Each number is 500 + 25 x the weight over its row's rms, rounded and kept within 0 to 999. Layers, rows and columns count from 0. Numbers have three digits each. The size before them is the row's rms in percent of the matrix's.

# layer 5 attention output, 256x384, rms 0.0791, rows 217-245, columns 192-287
097:524504458490505486513518520448494495503507526502481460487521463489490527477449515551519485535562477492502499504485527484483495479517506496501500507513521482504503483513486488504499517505483539527494520499516514494563491545500482494513500502488513505511509546495508505495509502509451492531
091:440451488467530508525506538477477531458506530468513511509502494489462482498475468496474454463537500488546528498476474476468519487469500503524516492501473481501486493519488504494475517510490493484448504507505523493476468497485515477533507485508502473511486528460482497485541492505455462492
101:501517479489470516474502494520492483504504488531523509489506469491459482515478481514491517487513498523484494471489485512517476497469545547476528456475463491478506492478461523496478475489518536549556524513495447455487505489507458473480489482441495480474452458485532463497498457512453453519
098:464521499538485525487535449477433498498481472499468527502453543514497449491501512473444498478539521521546520473499501511483504476510488463532523480486472439517498498519528483517513523497535472449508503517523502482524488532516472467468506504496529526478487521514502501457488530501506503529
103:515530505486561536509511547516544532481499521503493508512478503495493501484530485520501498507508508514516481502491513488489492463450535500539462518484474495501521496521526499475524494472518492489520528494508472519522521476531519490471489485516537541476519494477485501503491490503479511455
088:518521487466510545573513511448499502497527516504505493551512500450494527496536495456481498504513471522537496495476507547514516528524481480488507467541443549486509526532489524479491479462542550526510476481467489504555511515543495457499493488554461521549501495521515470484485495461504461510
103:571492441511467504421488506513462494540491507535521484505481479485485485515484483506487451514481461505486521527498506433483486477497550528529493460499511508513495499524534483465511523482454472533524509492505532476505498502468503498500497521474528473525502503515447522521522527445563484507
099:504485508474503530524513532500513508469485516524471505494529465470515531530525485503517531493539462513576524513509453497467503458494517496528503493542499502501550491510448494489471535465516511509524468469498527502430508507489490494509473517495487516529470492527490471491496490537506487497
106:459528498479484483477520508544485498486493486502550515520503511498520465494491496464529475527491472487529515506543496490516508532583483489506484542490506526467509496520482498488512509485482531580503493522476492481537548499495521521531501470458556521526448503476503510503498513501504496524
108:528544472514525542535492490517510504483490500509476483507496533475493499547545512480546508509463502484505580489477519462512510483486471477514456510521524528499489518524514477526547467494506497504516565462464504529551550534524485502463543488557453512513497457459498540484513529512528484540
098:517454538488474476475544502479493481531503516539453521501469512491467474450502469481496518487481502508490520486501465501513482525500442493541504452541510518516472521502493516496447491494489467481540488525521482492493495537462484512477465523493456449492510509534508483558493473502497478499
099:492540474474500494512529482507490505502523514486507516559534480470539482500496488495478474472556476533515539486481501504474475482489503485532534482513466492493493497507517492492480511497536511489518528501547444512471495563493496500470506473491535521520496504510473511436525504514517508477
097:549511512496483508514505491510477540555508528492509518536515471489507500492519514474452515489500520524447482502496509494515492512485502487511527499489489473503466511493490487505508475516574487441506466509528472503465516516523480498510466481470516546498474446511507472506489518504505487497
110:512455499472488504488469507478484474519531478501464499533519524539528476498486475476488502488509512493470494520530520535483494485488523529478543512513519534525509548525482496522526492510488513489499511519530536516473483420480492505523491509498494448487529495502523523500497526541506503531
095:533492466554552492507512536508537523492513478458532484480478522501468536473513533499459525508494516531520475523465508542524480529484496519507496503457454503474470525515509560482482496467465468495481502489488482471556478464472463503516505490464514459450476557466488472491495492523497537505
110:501474531481506525463509568491481499477527551520536500515532476493524526510478467488508508475506467504513507473507487497525555535521500483480487445534508521499515579482456491474504437525505525484488488478485483485487520524507529527480468493515477498511491457504462497525496552487546498498
096:443521489523535477513495486535531528472486494485478474550530504503522517449463510545512499508516487508491532488577503500509499507505522507466544520496499504525460506483455531474472474498451478491498526489509506502521524551507477483526443532516502548532521475489515500498510513484528443476
099:554464518493472523490502514471507504488437514514482480509506480562482498473520473513523523515539499496506507460466503490489500486505472472454471515473518452500513483460457475502468536486506510514515491520472551479510463496518499484513479459524490505460496512495540483515528515508493481499
100:463513476499543514529508494504501507474511478490501491436509454491541500510462498533501521500516508547499531521519530517486481494511490485493473524544532476510514473490510438505513537493455469531482508548469507491504472504519476512481524487502490492479480492505550532477546477449464458515
102:471506489502512535478486471523491502470510434506510497515515515516525454505475556490480467480511481512478523497525527482487473484519504521491541457489482538498491495515496492491509530492535509476515514501524486510547516582489519486497516487539472538521468482499512509496494514482501532519
108:464500469478481520496498498472486477489502491524473542508490518530482462502517464495505502538472513545486499490506477524519514517479477498462514425553469513506483553506508497513493512503507502477486504516459509455466487493468467497493492527532471491501515491559540489494460513516484481522
095:448493516511474487447505472478488467525471501516489517457488503506484472458449501497452540520511496549496545462562464536490461523494531500475501461538542457515471536518504501482524495459482454539504531518478498499519485513479458494495550539447487497501499494496455538523502477481483496483
098:488525493488488531509515507491529496497521510465526480506503524481536514514479526505514496492488499513512507505488515572523489532475494480493486481530521509520517549513535490499502493476477502504495498497448494498500483508481514527491511548496478455461489497494508514502505517486559487492
106:521470535478456508482482511434483450528493548493488539520490476536475506501494489477457504476498488500507522511496527483502505506485513506513535478495493485530475485486516515500461493544514507452502508475532505461458461503499518515482461531507486466509555525492481495533514539523539499459
105:490501452485506498499485515501486453498499498500507456489485471456467536511520482485505473509531467504440491521486506524492492502496497503472527484480508521489497524511506488460507496497456535472508498484480522541505531525493474508487509492511431522484496479513507443519476488531507501538
095:564483457529467517492486514503470524545530507503510512516502482484529513532498532486425504503483523482485525507496470506531479524471468496489458477532547514475482549523523470464523494491487488554491482458473501547501501507445487506516503482523526501466504481537479454529520476546527498488
106:494523497499524506495522511516482482502525509504523487515511513499521503512476506517533487522455475505513485477518526473501491461496472514489493477526492503519510503517515461468532487529485535526434474493424527484553511522533539485493487509514487491508504539525510547521518568469508478510
097:496487485471513545470532510472483474506485532559463466501534458486480497448495450475558495494512524506534513491506538446483477533506508500486457521515502533502511463505520501522494504474485470515485463512479518510518493472537513505485508453507468560516505491520539529528465541433476464565
104:476535473496552500555514513480486488503535482500469497511515544521543495483474487521482487524481508503446513463456513486485451532486499522464492518505509521485488515498528498524508458512522509529559507506493514484551512500480479541509519465458524519457502478451468534511496529517510503516